Part of a small language model's weights: untied embeddings, a variant of Adam for these matrices.
Each number is 500 + 25 x the weight over the matrix's rms, rounded and kept within 0 to 999. Layers, rows and columns count from 0. Numbers have three digits each.

# gate: layer 2 MLP gate, 2048x768, rms 0.0267, rows 1900-1966, columns 256-319
# up: layer 2 MLP up, 2048x768, rms 0.0256, rows 1900-1966, columns 256-319
# down: layer 2 MLP down (transposed), 2048x768, rms 0.0249, rows 1900-1965, columns 256-319
gate1900:493497477521534469514512477514514459464458547451515487468497460556481491499507485521470496482471526482512509535500529503521503501529489433507518527507518536535499478470502523514479521499488500
up1900:469527520521509531510502497515493485436482483479452502499509463501504449473510473512491494557524527486506489544498518532539497497497451508463522497503467547519521547495517511504493489513513497
down1900:453512516524471481530464497493499489468477471477516515489517500491496557501518482507482487507484497479510505475505516525491491498473498514515514485507510494502520513487492460476470467489518508
gate1901:489520503494507426528495497510495513466482501523517510502515481537524529527525480475521485503522501513524532521533576464494474520500520471497530475481505494489527483458514502563455476501521529
up1901:515488488497491490529523462478540492532492462500510497465525473501571514496510475528506489503526526536522496540462488487543491489478499495486542487538506516482495525449479508480491455503495518
down1901:518513503485502516509509459512502452481482519496501499502486492515522482510493531460525544486484465523503556546500487505520498528495498515523466490507481534539503527503518551502483532479463477
gate1902:516499474493493487538499527506465498507480480498509521466541496513525498478522461426465498512465477490507475510502514475485497504503501499533496509501492470515473453490507513474498535494541493
up1902:502513456520499490426504514493536527541519494543470512456527514476521481527506551494487500489480504511537527460524524504490513510514509522567503548481492550444531489478542492514526501461534530
down1902:483551542524504469498535506530499525531510493494506477450462505511510529469501498445530536548478494475493490522495462489526555526507480511474470531511467497452491499501533438474492511485543510
gate1903:518495524481516508528528458453493485517510505471482497473503476513485448461505496526506508522505497447509478518499479473493497472515463490508526511503475482510539473514481505524497493505520470
up1903:535531478482509508512478474481468501526498536584506456503480484501471489492505489527447496471497518514544557548515466507540503534517493500545469506518509518471511496506528516499514525488508515
down1903:466515526493475506517496449479523499534540529502467477506503493522485528500522515489512455494535522508494503494519509484492495531508521510508496468514481512475521511520480527524476512503456499
gate1904:487468509487462498528502445487473483465511504471523494501466495531514520493478491462481540518502508523485509482522483519500500529533500506531491487471468489515535486542451545477497513470482509
up1904:530491483486491508484458513516471490528473482462502499496509506533506476516506528482497505528543498492502493499489515523521488535484511501519492494510482530540503514515508481551480486545502500
down1904:447461492501496493449471488514532498449516490512477470572448494475511511564536505523502517478524504477493489470540461497508536473516508524531488466509483473456514541518495531519452531493506510
gate1905:517476512479448512516498506490468539475461532510516502511495511494483517497529488478507535480454511501501547500450514519495489484481498487507514513535478459531487507535531483459498554508482465
up1905:467504462504447490459510513468485512500510566534536488532467488519479518477451507499513519475490487477522496500541550443509538491526473493506502471488458477466550481477461508535482488512450494
down1905:540445497508501472514504538493488479516513522512465517526539476523536476500522538473474515493514478514522528459522544489490477534520521512531486527529523490473486478521470476486469501455536498
gate1906:512493485469510493498497499495535504476534503478500521508526504497458512483528471511442482507495523520480493525499533479468505490484507482538516513497500530509552537461528479525506466486486498
up1906:478476517498475538519518481498504514425517474537462479518499496512507483489518513506525482469539512535506477499482519509486488508505522490524508467512522498506537470524501519501553552503445490
down1906:463530509510535528506542506507491489531490496514532526522499522506533469461507496506523499540503458503507468491497525457459496494487536499504507504509494518508489510467417483465563465505504479
gate1907:506543523545530537463487529531529492517482533481502501464509491534517508498495450525528494484538443477489475502514486468510493497486548541504513516508466502477442542485502494466493515508534491
up1907:492480477478480513461515498464510465493536487435491514489513495487445528492517500517552494500498483535521546524502489507452565527476519473497479508550525477451459496507411505491504533486448496
down1907:471545455473502522478539482522509514532507522495541536550513455482429478491446469542511480485475517489489516506518517508461511526497483471492554524536495498488532454518539518482500521511477513
gate1908:449516488474506497525519526522525469493500504510466504511540504509544475535491507511502525497504481531493516482475532524504503491526509519501507503610500545498498526526503507521529453482524489
up1908:504516496536493463524473500544504525492543505467482497495448523493491516446521494539562497491459494519463426511557490455486490471482527453523482487452520491521513519497499482504464504520469499
down1908:492488475493490496487476499513543502483525517499502515534553511516497516471501469516516527514485493510523476460534499532516526474489502498440534542512446503524490488483471466488475430495500481
gate1909:491530484490507480491503552531493512513462510499505488492487470468495552497553510490540502494523498547482484479473507508529548522448462545473513500468499494530457517483487514490513467518538509
up1909:445486525487563535513492487526505520489478502448543523463484520542454500484471465503479459509514534492549503450448485503504522423491538471487505523484544502483497558536493484531502520538466472
down1909:499530470516521525518539535566476479459483516484427546493509499508487506493492481498474508485477529521493450531521490512479525511489484482519464490539544509514510506481430498456511539490495509
gate1910:482549498476473509511508477507509524500490478479464518529488518489533496558541452510472504488471492476480464498493499445496486466469486509494503550486509495505512491455522511530494480486482472
up1910:487537516488534486456533505508478471481527511523462542477515495477481454490509485501490510462506474488491500494480496480518513498501510488473477473497516517514474498507501494522472519499521536
down1910:492526480536498505447530506469480482496526526546495514489533474521490478468517496521531483480454489493510542495559523488534465487455492542464497501502543503520512491490501522543534478530481534
gate1911:507502453461493521518517512487461492531504519532518516530461523497493510510487525501492510514495528509460530534498480505518522474487454481496517526495477511485487499528494530486527492456500512
up1911:491542488507500515531479517453485509510509552513457497543496508503490478465522522502539490503482483475471534494541545547556507519505481510493540541487465472504524532498484496531504506538489481
down1911:527470513529481504513535501487509474545522520493490460561501505512504472505502470523479492462527508484466507478511541466522528472489465451503486475524500509510456499523488476525457445477500413
gate1912:506517514518439506481475482506499500518489451487489501538459508518449515507481510514466495520553503514495528494505445514452500542468455436519468519502468532491519530522473490490454515531500527
up1912:528485494504515501533479488520498512459503476507494520464540469498479514425471501537544558504478502497509525499484491520525518474490493516524483498501510528488490514460528488486459482501497456
down1912:513533511515497494471466503547525515518502473490485533470456497489489511490530524515497521525525547466452494535482484534494521483454516471515503535537488531525518519512502511512494481519479515
gate1913:575479479532494510493482565475501518486499536502553477529467502487466499498499506495510531477487516508500508507548488511504478549523504524477531529550466482518489447480515462513525471502499541
up1913:463507509526510469517536491519510468500506495468491499437531512514491469500477529523514521483478529447524524468506541480527459494515503501523471477539496511510477513476516520522491507485473494
down1913:507475529502528474527536455449530485485510499510503531536513470559479485493523520491491477442462525447493507515517505486517498491478465527501481450492545509503525492492477458513480525491515540
gate1914:530504526490468510489508476523512476526498507497483547512515521527487496465546505508539536451505507528512534482511525523443530490516532496499569513457454471472439498465496485461497488494548477
up1914:489477499540486529474526462467513487510522500507467528501519503509513525532534496499488499488517517499474509488483546504508515500487503469486486496472511464505486546510524492512522467485483522
down1914:456462474497487531496521553464489495479484513484494524484505459524524516499491511476518477493469470472535496521461474495486467511491513493504466511491474493481497480489547499515477519496487492
gate1915:488503500525491513497514494497494500480453526530532526510503543507548465535517523473482516520533496455486458547542495475493480495497488495492507527533536563511527499506554525488508484542502608
up1915:498475476548487441505485516480500499486476533501504483528463515485511505465521505477502505514486495457518479510506487482447519523484482465546461484496530537461524522512509521485500497530482554
down1915:502478507525481511513497501480497506513501497444503497505501468522496489461517488505535527495489493533492529518484485496478528494504508504521544496444497506500483505504481460489487495508493431
gate1916:519461518511497497533455509512458481480536541495484475485458503500558525493513477497474466518504552519480521530473441516498496502486469519532496524484512507514502500534549502506495474484530532
up1916:502499473528512491477510525477541510483480506503468508557537494529463473524525544504521492496497464538515482528495533449474483517476542468450499519531476467522471529478497488499465519458495463
down1916:490516508499488498527475525497500471539541500511484511471503466487546519473530462510477481503510525494481546503514441488459511519503479485536511450459564523547501520498490500527474443530499491
gate1917:519522486488492477480508527452507500517472482489478523459491495477540531500530485517503516490536498485478470482526505498504542462549498488504533535467528491492503494455480471486506451486487548
up1917:478527536492484482475482486520501505540495491482454519513500555485474497456511477535508503473569479512491472514441500483493453522483520485485515517498476508504502543498545504458465448499474493
down1917:522482491509488525501502545552517501518494509519504493473492458474469470517508455479487497482471518530511522485478508506487490477479476526504445507535525482509447501534521542463469500493475459
gate1918:480516500531526534524470479475484465492457470503506480527530500511501477531507564491477532486460485477516470517519501528506516507555508537511458487472499530540515507484551483474473467512534522
up1918:523477498495474510497508493536482483504467477554491471466452512497498509516498487513506499498478479460492514535516508472524478531493475520525525477476463530514492458468498440503548534465486516
down1918:493506452506494499496515557503486517517533489498571518506506498500499479491520484505478464471488517484515539531532514510538485482521480476510483578512487461494483517516480506464509455521487507
gate1919:492489460471517480511500518467409447511498500570510484514446469512553498482446513546505559458483484495499483545523502510493487527545488511557490509458487456489504540472477535468521507456510522
up1919:477518482483495472531567539519508474465491489497518539456448541478528497522484514459476499509518488448510494523521533522497492507527504491491521474490509505492499472504488470515465511503484512
down1919:457515483512494518533514480506530499518428508494522566530509488475515524453503511505555505468494498458505486487505502512485486519505505487456533486502477496456511500542541537460490495506511526
gate1920:532525463498508486517495526509520544509507467544549515528501503498516530496500530491499547489518503505503468497475456537450497458517502487492470551514486456518491487512506516474556518479537507
up1920:488470491483493465500496501475476533480499534498486477531492464500513506487446525523483503506500485480464522491513460528517478470503497496496498518539514501545537499514501506517503482525472495
down1920:536497487506452472509499536510484494522466514507501505483490479488521495476487492522459488459509521476493514517503494516458477499495481523517486465546577494499494495510480518485526476517475541
gate1921:545523526469483499543461539491539506514505504505501544504536510466517502507485456511487443510511520548466493511474491542468518531484505491536544539491493506501508510471484479536507425536498511
up1921:518506509501489537522500473480485512452490476485506481497580471503498524522497528488513451510456476474517521495466484520483479541506531475514459478493520515512487483492534479478524466539495468
down1921:515525471514519512502452496517518486481473508513492498511498495505525537521475512527511460501486484509508481497485515518505466476498469527568512462486490457488505526514459473510515465480511508
gate1922:465454522532489530556427484487503458462469499533434520516511531518535536509506518540431511503470493520481502461463514530495498494517457515491473556539496472500512484564541502561513504509505465
up1922:509532515542507469519500504477517472523509527492498468502529476510560532505488502497476560499546491485500466488492494523495513539521513514503454520500463512472512493542516525522549526500511515
down1922:515527490496524480497505471512509511499526524495460539494456511508507529499489494489448498526498474534479503456515478479509490512492527537551518507491497512497483450479476501479565496515482514
gate1923:522517457498463475448463461523483519499474510504571538487480503471500478512507490501500493499512473501475533535515462481497529550462506511526521491487484510530515508461519500535485488506498509
up1923:501494478502527521501517482529490450520513449516505499489523488509519477489485532547490528493465531499473470499539499503505480507482464521511537533547476533490484469461476496459536492493516520
down1923:512469479460539491436519495531506477461498523506531538509520508497491529498497501488495491481515475507498494502556466453513455499477576524472497532495482523482437535529500525492497484465447528
gate1924:508504497517537513521514469510492522534479498465510513511525515476535490506476464505466497462508523497505533490501501466486569529505448509527497561530509506506510487455510541536541487502538487
up1924:547566487525506554516521528440484514520519510508533519504539501544482430529511443494492494500478486525499468467494496487518472457511503466490524504467533472519530523470463484538507509469500530
down1924:497499473512523498508477483483471489579500481493485532533496494537514479503514482510502480508525478496478477491509469519524555553534483503530516478489498501528491499503431524517559536502484466
gate1925:491498526496503498496504488476551502483480525475502554474445492499534511472496495487531472520517486487454474512526518470551486544528497493537497470497508489555470532508511487532526530470481513
up1925:501500498489454498519485501516519563486529484494534518494466488489502509504487519502526502527539470472503515485509497488485486567521502462537484478511532527498503500483495510524511494482486513
down1925:479491515495503488492473480498501465511504509500473502520478458503496503500486514481495514511490554495526560498520489505478474486499502506518479494494503497457501469452443517528546464516473509
gate1926:520485508473470496503519524509508484496524501519522573488518470505493464462487499493525560547481515498487509494463485500488490466480483512492461521478520554534485470540539498489498459478539522
up1926:514538501487491504518527521486533481514492489526511513514517490520513488529492488481511530507486488520531535476476509484474459537484519492519455546464510523520487514531541460484507511503536535
down1926:508474552501528473501496499557526490479505507506519511474509481479499538495492513484511543500479520505501518507493490550506498487505496523511539506460509494483462502500494467504475502506511532
gate1927:503498548530505522518542439472506533511505516514482485506532485484521503476505487511501448483477535503505468552501498485497465470484522474530505476483485469505504488495506513531518523514551455
up1927:482491481504506508492473517541496509498476499486468473506522509513524534504569483500501515487486492528485514506487524468519508472492485479530559502478515506491504491509499484476477487500506513
down1927:524530516495495498486492532530475505558539517504486440528487496515502501516534502554482520504516472530497510529488482492511526470458529538496492489519463518513486506520505473507486509496502503
gate1928:516524521522506516465501507505484506522461514519472485517493477508509508508457451488475507489463509508504529518486493514517530528449490491456484509488506532497478496519525454532458487502537451
up1928:478538520489491506516482520533516532534530465519519499536475468499469502481502482465470518498500526505497494545529499552507508525507547522514487473536542569499478559481480529521504475466481496
down1928:509466507510528478501484502519484542520516507507496518469447509494477530494506534537493504446500514485539523530507545459505555470499492463498534502515500456519468503469499482542561447467531509
gate1929:504527538510512515487499485489518487474489456495425481499500531545557521540519499457522505502488508511536481484505451470484533488486526529479490534454501457500525542505475491487520492504492518
up1929:513516467454522532503477500516486495492533482497544450511494501508499463502480523523502508519530528476508523496500495508457502474533476509501467505479489487498501470496492489502503510513536481
down1929:492491493528475529475482489497513473535503486476500504529554505530496484522492481543456533462558515470492490459517455512451507529509451512567537510521540524534481496492491504537482481495464495
gate1930:543520529509510479551526505487497484469505521557477445539528519491536510525466497508470489524467529486493515479488500514561566478529453502479504525509513476487468489547488470458465471537526514
up1930:528492469510479486475500497486502453506519544500476482509492558556475458525463538541552510474447530515508542521526488510487499493504503457472487557558506468478470479532517507436486518487491513
down1930:459523483530533540488529553518494482459490505484513515502484526496485510474484483527504526501527491464532494558448504494491496496511483474463453544520499482477481441451534539441501497500505485
gate1931:502538504487502518502491494475523519474506506544521555518548508489509487508543458513536497538508525495499528541508444509476508527553481534525500479461490503501519459514513512495464530508497517
up1931:525497550521488524521518517514495499491528493542501514501476477493520473466482510503497497516530528516537473478478485463513476515495529423505508500486466526491496530522489457483474557457498488
down1931:521477480546533540491511530461493462487493518517493500517521500513511457493555498469500471480495524467458514502538485521493474522496477494526520533485505511518507486546520496492501577473523470
gate1932:486446499495482510506482493507464531512540521502529537505475524531468480460505502524520531486526493532517495517487508498467475459452513492489522514523498504504517455533509483503473517501469484
up1932:489493489497524500463500552548492465528516470500483505489517463524516486522490455490529538535517459466538530451484508493546501534496534461515483548561489520484465487475468485465464496481504501
down1932:503511468514513493509457501491539533468454488459520487517525490498512441562468480485501475475472508512519488489521506480516471505533475489510491507522497503520510457562480459519447456430496497
gate1933:478513487552491509509504468530456472544465494490488527530508502526525493477511507500533456533495462501515508463466466454542459481514511480511487509506542486504500531484485508511487451462531569
up1933:538506466499477501499473537500482511448504552513486504507505496520491472495484509485473526501540503499455492508501502478493526501506493479506513488500501507518486467511556491509473549476507485
down1933:475486489465481505504501520504515474509486538476504534494476500519479544509497490522529510533490487501501502459535492478465512526506486494516481494491505495506510530469475492512492523481539509
gate1934:470464461472520505479473506513488503472521522516458507557543527516469493500507501477487507514505502485508476445504527515509471509517522496436508478452490490519528525449531479463535516482513518
up1934:547507478449523500528509500515528482499475527513487512506493518462488513505547528507499468476503496522526475473498507487502554511541472514502521516466522474505510496495537542461494467470512471
down1934:487496513483527514508513494483510524535463482504482501468470510508501519473504455471549503518534472489499523480518518498490513482490522565503464575517502510488491545455533484478481491493533512
gate1935:463465458509454482477486506481452480527493495511529494503513529498515476505517521473506465496501501511487505478491521436524509487543470491523498509498478511517532519495548529508473527461495468
up1935:472468514491469474504542486483513466505537477530541537460472482500479515484521505531534460443528523503504484547521483478479508490524540479496512463514523480490527492448542501504495534473516531
down1935:469494489503466442505556488524517494474548491494472516474500535464492479530510474485496471485507470476499487512521461487557476567493502504554523494509464535553453503451489457512496486488504492
gate1936:533492483534474510494511502519514487502505513499452496478509518494477494515489471494469467515512496538512514485493513505540475515465484478446509514511471486501489548491483488488519508496524483
up1936:465473553494520511542478523544466476484528482509524509521448458493491522457510461513499527491487459448486522492520512500489529465476515495468538412479514535499542493567514461571509488520509533
down1936:512519528535484540536493461512545558501479471537470487510494522480494459477467469502506547536493510555484487515478497505504464471521518504529523510507488493495513508485495483472519486479474431
gate1937:528581514484437504558516517495479478483506544493474527479510491525489505486498459506514546551531492477479532466526502459462492567503470474524557494511491484558515531478533487493506500501507502
up1937:511475510459526524464449469487505531523497476510466484516478515519536489524479488495489463439470519502496488522518478529531509484513495532495477530478507506488490462492457534519521516520462496
down1937:499528501491538488517473519507511480504471546514489484504476461502482500509505481492508513526533476525467518481499510522486511486488444499525539507525534496546522493552581475534516494516494485
gate1938:499530496468499518556481526492503468477494508533496509491452497524506481466498487513502465469488511514505523513519495428509519491476509548525510503494513451495444501518467486451503512504516542
up1938:506496533489496497497527495491515468442485467533523502523495518512523519444513498529524529507509538527532536501496470540515515563493476515515503514501441472513499493464511497514511464540479463
down1938:476514531526511538514518527528535491493492467481506521534534474505491473527490518497508533468493486493495481512490506470486495453537497518503473513502436489470485510466494555498486529499478512
gate1939:463494505500531465494521540507526519460508507513511461503507520507529474526504493466544490488554515474511488480517506514492516460535497510476484524499479477498470496486496453501534516484500489
up1939:504463490477481499516524470511497468502527500524540466516531488481464492508492466534515520468503493480480472492510569474572512499577511526523506495495493473517512499494494488469488544528507499
down1939:524515458464510502516490468467500505485499492531503492490504492504516527465511517515500508494478509491515479512505464485468532450433474508499509492532458505503493519525502525520520496517503532
gate1940:488522499511489532518478492487531464485534505492509506559514503517535518561508528551497542498514492492515479492478507563468549472472484511505493543478523544558511508474527450473490535455512500
up1940:448488505489500573572511533478488504499523514525516521544519505486526501521470467511531525484456458476502509483476508504498532471515526463475476520505496478491481467526530502506504490489512529
down1940:483524470540492519471512507506507513485456494525528490513497500476526473542536475514527490510493488490529482495496517497506494464514524509447514550499512505545528553487531495441459523496506521
gate1941:509512493491490486511465522502459500508541501541512470470501513535488486460516497475513529489571504486533527514512495443505486478483501526500490502473523523458451507496508498558478500571479550
up1941:475513485467474536460506487503482486496516503468544501546462480533514478465495544539477490497461516512496517492453462506501530485505496511505557497480465515496519513498532501508505506490448488
down1941:506497484522522522483519533517461491490483458524438523523513514471522528546510486485479490517468528531515486502510525495532493498481528519537501507517518478456511498451488503514491497463507506
gate1942:537548510490488507471513523494473495472498506492498521566489476513537419518491495516506476474495530487411490544531473499465510494503406496503531574494507510558492493528500509487461513461501546
up1942:504533496549471492521517495502540488475504507511504523478486520516467531494497502534494487533491466505539491503524507506530478479507559513486530496489489509489512511503532473521494469521516497
down1942:521511489472501508505487499496484472505489515500504486522462529524529462528499510503560527478483519512514481520549484468513542479512517508511518516516476474530512510491518513511470498499518540
gate1943:495528487497488578506483521544481514516540481522517509504519500574494492528514504477479462463500482479450484491504499505450555528518485475479505498508516519533470464456476508512463491470486520
up1943:490513525502536501456509472487537494531515495486523491500514497544526487539492494504442464481507534507486529494500513457483530453496485508510525501527544517492477490498486450493481504503507510
down1943:501505472498540549493495495511493514545504487473472500501495493490490496531515520502494515495496549540528475495487516496477475484500470486513494518490531485478506484510476468529506513494513461
gate1944:497457486486493500512525486521499487512521516558465506491481515491483479492500536484510535495483496506509505509529489524515526493495502482475463521517468510511525506507473535469473464493502488
up1944:500490496502456509486508508492517489451508498532454505493497546526480540509510497522535522504513501504517515499536493488483484497507484484460464481501519485473534504491483486525515473454513476
down1944:470446496507470528480463494474508515515495493499473521504517494484499563508490480488534518458514517520488508505535487474485506500532521512551507481503459478536504522519464524523478562541533483
gate1945:458548534528500487489522538524519473518484504487465505473512498512492488482471493489526528517475500498502486514524508486517507499477476528488478497522519491478509495492519496516466509487483477
up1945:474474511493484549534505512492496474515516513514494438543504503478524511496464517505496528523502552495522500503526499486497504483454447513482522498496499530470524530497494495548482509483488480
down1945:521474495498522551467495502508483531444522504541465508553511483488504504511474513523495510521513515511517475520496480485464513509516490469505496522476499494504506499533516523480501447507472482
gate1946:506536469481466494484524493458494535482492530456495518494511490550530449533494513477473481476511527500480500597477506462509523451502486511497516560550513508542503469491488451527497483495526548
up1946:516509482505479496452485523460510514526487495527490481513486485541486490506534500472475507499473510473525524557475524448514535498486498503476481511534539495508521451486484473502456516497484533
down1946:496470520543525463519500550507522507479484467538472499516488519485460505451467495501481495560501472480514510485487536525536516525504500487521511529475525500514512478506503517507478492524495467
gate1947:507554504472525485543506508511479498506481527510469468521495497525539489499521494482496495504450505540443513481523478525506535487526481480502570478480474523551520498464539484488485474519496532
up1947:539489494524467520515481514557531534447504497507501522511486499500527486512517489458452490514505493477525496489472500520512475488452490524482480511522515488476494517511503501460457451505468509
down1947:510509493467526483522497511496507489522491490493477500494499479532546503508501487477516521533480510497467495461526500519478522526502494520509542473484516509513527510489504491461498525473473501
gate1948:470522459500513505482523501527464525511493492493498514488521515512501477491508537506556469497491519551503486511497557474472495504459527459514526487541555534483508500486528517483527472484533524
up1948:510520510515483505500525459519498508444506517446551506484477475468488480514517516480449490524442460521504462482531514476479564506468502495520487500486517484513500544490514434500492526447478479
down1948:528441501481523513497486510514484498508499511480520467488499474556457439505537476496525524518486511478523479526516515431502509502496517521521497503524489535465494473481492504539488500491486507
gate1949:467525493458472464442521478490501481498491533520477484495504482516527509488470462500532517516552510476498505522509525533494496480491489504465519471440501511496482511482493496504498509470449516
up1949:535524474528505439511464509496532514462473514506514522464475487502485490475504511520463469485500506460475516517506489500496533531502478473538526488486468526516503445518487547508483539466459478
down1949:460485466495483509526459426503518521509495458498482484523517535528528485496559521518527493486504476482523508502513507486480496460555539500470503506497476497500542529467442477477490548487474509
gate1950:473477484491505526491489511501501493505503544487504493520517483499468536531502539511497486470480466477477504505532481498532482484491509479469458499510472475538511499542493542510546561502478495
up1950:485544502505521490515449499487482492468534503565484513484501482455514477496472483528485479534489509517503535537544497512521510471533494486515533464538452517505550526500526522467475468564513499
down1950:484505468512524502471509488465506414502495490546511503541475522499492492460465489493511499499501525511508510468517497482509482534516517501503480498514536496462497499500510516509483495508496540
gate1951:451470517471493474474516498493509503485526535505533508500509518501509542518490509481503500470533490478456501492532523428537515526491533512466504523484566500521525475500495481493500488552499515
up1951:500493507530550483459485466502528490489531501464528512560524505462481503504527518547494517476513496494507514462483531504474456503514491537502513480528482503518512511560496537485511510505520452
down1951:518469498534511513490514493508509497492483514520510495500500463481488542488478457498527433508490519490507522515468499498491470447519480542467524471558497509506527451508497544482475529498486504
gate1952:524492458522499480496505488473468488485484512491561532487510509557533523509525508505501498505570546465460501449506513489471495519480494509501471500498493465525494467529511499502506427488427524
up1952:479472489470486453511512469511511488488507496501459472507502517506476442510479496495470487485502466497498480506503517509500454521539549463478505469468542526487495491501482525528449515501489509
down1952:515522469513514506523480461506512518489470526505472494494458503547512445480477505453520501493485494490510523509502523507510479491513469507515508522486515492511533538449503556516475563541530450
gate1953:523514496547500494551513529503508515494506482567517531479536495530516512536517520544541520490523496511494470517514482463490564461508469495486535486528491448529531472474518506476512499493542508
up1953:489515537543485476518466512461509515488462464510473534527476523500499487544493507503496506521481537490476499528455480468482496485542458481489497484509462522522432503473517489477472484511501507
down1953:524477491483537525505489536464471470486451525499436484481495502528559457496473464505488483544513528488492469533487462513514497493529505500480508492496485483514486516549471503499553517497496468
gate1954:510491475471487520487463460467475482468510510511485441498470477524502517493508490555493440496498530480455524504538508499492511487469504477467536473534503513521520488513480524509470534473472534
up1954:510505500493518500490495524506523487520498505507513552501518512499530484480508525435488524531484489509482497506497479507469487479507493548556453498435473478512485537524544469516500522506478497
down1954:519489502514492521469487511501495500475485518519514508526479497532518464467483471451475507496507538559516488492516495497443514556477444470502512496463543546539526508479501518499488509541482445
gate1955:544488479492503517533484464512430514501517527500463509482446498526544467484535495515468459493503506484471492501490455506498555490494492492553500493485485541488476497492446475483475497513470456
up1955:453507528504470514458494542526521464533556471540523489503506496487476445455473554489520524493503463509531498460503493502530490478510501512475489497491516463503480493504504493517521561537477532
down1955:525503521516488472527544483471490514539508513489513486515528504557500467527515465472481483512515554476520533515520485502478511488515517511489486475517514491496489477528458509507541489501473497
gate1956:515530465514547520532554506516462460516481443525535537522513502516492483552504508492532477485492471487517515480504535520446481491489531474478496540517522503484471448466575474483496516494516487
up1956:506479509549512513512464533536513490477560491484487467512526505487523517482515452513513511530444533522489485442460480509487483529506536489462492562514475490506491455483479445489488529531495485
down1956:474490511522530545525531489505500511504490522479558514464506509499507493484468437467544507458491505532512498535491502498473452526514509466486519489477526446518494439510481470472506502500438535
gate1957:483478520498515516501528502512493478487454516484530505497492498508549493423482504486548481478502477470451477508510517552469497489495541522522487517554519508523491492507509518494527483470561532
up1957:490457460532498521502505517549501484491501537478480470512566476494507507461474527494443484473434472518503520428513494558516474475501472523459467510557516499515482458497504471498458524484510476
down1957:497541504484476523483510504520487483454478530523461475528502497504477479518525490489513537486469499509523516494515485506490530503496499504523519473473516505512504486511510475486489503500494549
gate1958:484518536518464475488512472463551467536459481515518483515508480549485457489491515508521448518531478462479526529484507547495580493485486459457516466484482521473523542489508495499465493456486509
up1958:490474462527501535439490476535512462481464485522482519515511471487525494523488507504532509514504471518536532443501531496497482492539544459454494489527500492494507472519563494501528447536483502
down1958:519438476469491496518535510501514440544465480496524528519481544476490492486506540522483530505529515506478510535498524544496476481503473470475471441516511506479492496489506509527535507506508533
gate1959:515480545423485500502470481487483474528474450438468499479498481496520501505516510534517506476488482503431528483503498529504529465502474503528556500504500477505544471480501532475451497490503469
up1959:499507460483502529497479458517456523463486529546544537500531466511521488532490496489507500497544511501538488536488516504565512503507512484453487509487514526516462497515531543506538474518536546
down1959:498505521466480491483491517483499499525517524505515487493507497502503478518494493464491495494500475492454504457514496471480479490541478511490507470464522462482501488488487500482511492471510490
gate1960:502557514487486512528451501515524481506520522490549463540458506463470519497510520489496517477541512511505535503471513460512506530545509452549474474513527506514480501552524478549450535507502534
up1960:510508506518494483499490480499494457453570498493520500509504521515504508546478501549510514479493517482469541472499526520490480498542511504510488506491492507462490511541499485478455480519535529
down1960:508520487495517547457518462550499496496483496508499526457528479535491493483484471500500490522442460511457502484532498516497499523470478506466478517514495535495475529513573508494515494495508489
gate1961:533461544502510542510543523496529508471515529558529461467505470490504517494489480444506461510517500506493546501506504449481518495545492499484481536530529525512450457480472500481509514487556471
up1961:457473497520490482539544506497536475539476497487493512482505481479496487518486504465494506516444524522487472541486526482498513486494459542514532519535519513497515541464457467540524528520512526
down1961:478494486515451455531572441482535501432505472505506508484457473461483521511501485503522487493504525484479478530532505486505541472484412528504495520505495497516497525498468498535548520474471482
gate1962:485507464499457502530531511517502489477503498495499531458525483548518449453516537495489482498469490541494460531528473513480525476479474497502518531577529513488497485540501526500435492500498531
up1962:472500457499473509518485501494521518465515454454505533479505498532494507477518493519489495525513475526517482497495499480517503534500514503488468471464434506506487493516520488493484500538453480
down1962:491521439487460506479535484481492494494496507518520514466541499468527467438522519487455515495497539491516502492492483474505476487484494495496483489519512543493537500505499508540429510541427567
gate1963:488504494504435513497468512542492555489532477472512482458522491507490536502519513534486531488505511527489494553526530502473528558507489516529517514513482508503504520550494469507500496502488521
up1963:498517529509537494431479494508534529505533529498522499487521512472522491487471511497533484486518506487495527494516503507514504475516495521512472499542477501480469530487525490415490486483496543
down1963:534516471496513482484459460499508526561481484482475496531542474485556498532477477509496547528479486516455517463471534496500517521473503484514558518499492541497484498487464457512499473519488496
gate1964:517488490479507489506506471461521491544521498532494491517510505490501498522480484531489507540491483526488479514507459463474519529561482480535544488513480526498534470504489475480456454463510560
up1964:483476539487529505512485519513479494468480489503515478499483504485490493492512492514476501484540460518519507485502462479476505525493455489528479482491486512470511463485490481503527527482462514
down1964:488479460509525520513505486499520531551500505479493472521529465538510523521519492514540490493523507508538521499488514483496504479536497492531509478510530481468492556536573511449499491501467468
gate1965:512512514477440507472491521489490516476511488547488493517485519488504518513517497517500530487491506502512511498499497479534496481484479510530517454501508500508515422491486476553480463535529489
up1965:505495521531525503536553529554444522504457513499454520509494473513517502498514473516531444508482464513483466497528532503472490467540508464445502451459496504511480548499539521469529512464510499
down1965:523521515489515473491529504500528461576478530530535498506498515523512495499483536487513505510505525521464504516510441494506469479496515498526506485523546500522487532486479497493499470482504486
gate1966:509532445492469516482494505482501490504502499505499509484545482489523501582482529471508519528542499522482544578506533537531465508513492528488499513491478467527521503542509475506472506472554489
up1966:494509491503481498439519532502494481523509526503496503515453478490510481513490516496474514523503509479466506501488453518490504482516528548484521504503529524497483515500463510497535463489471500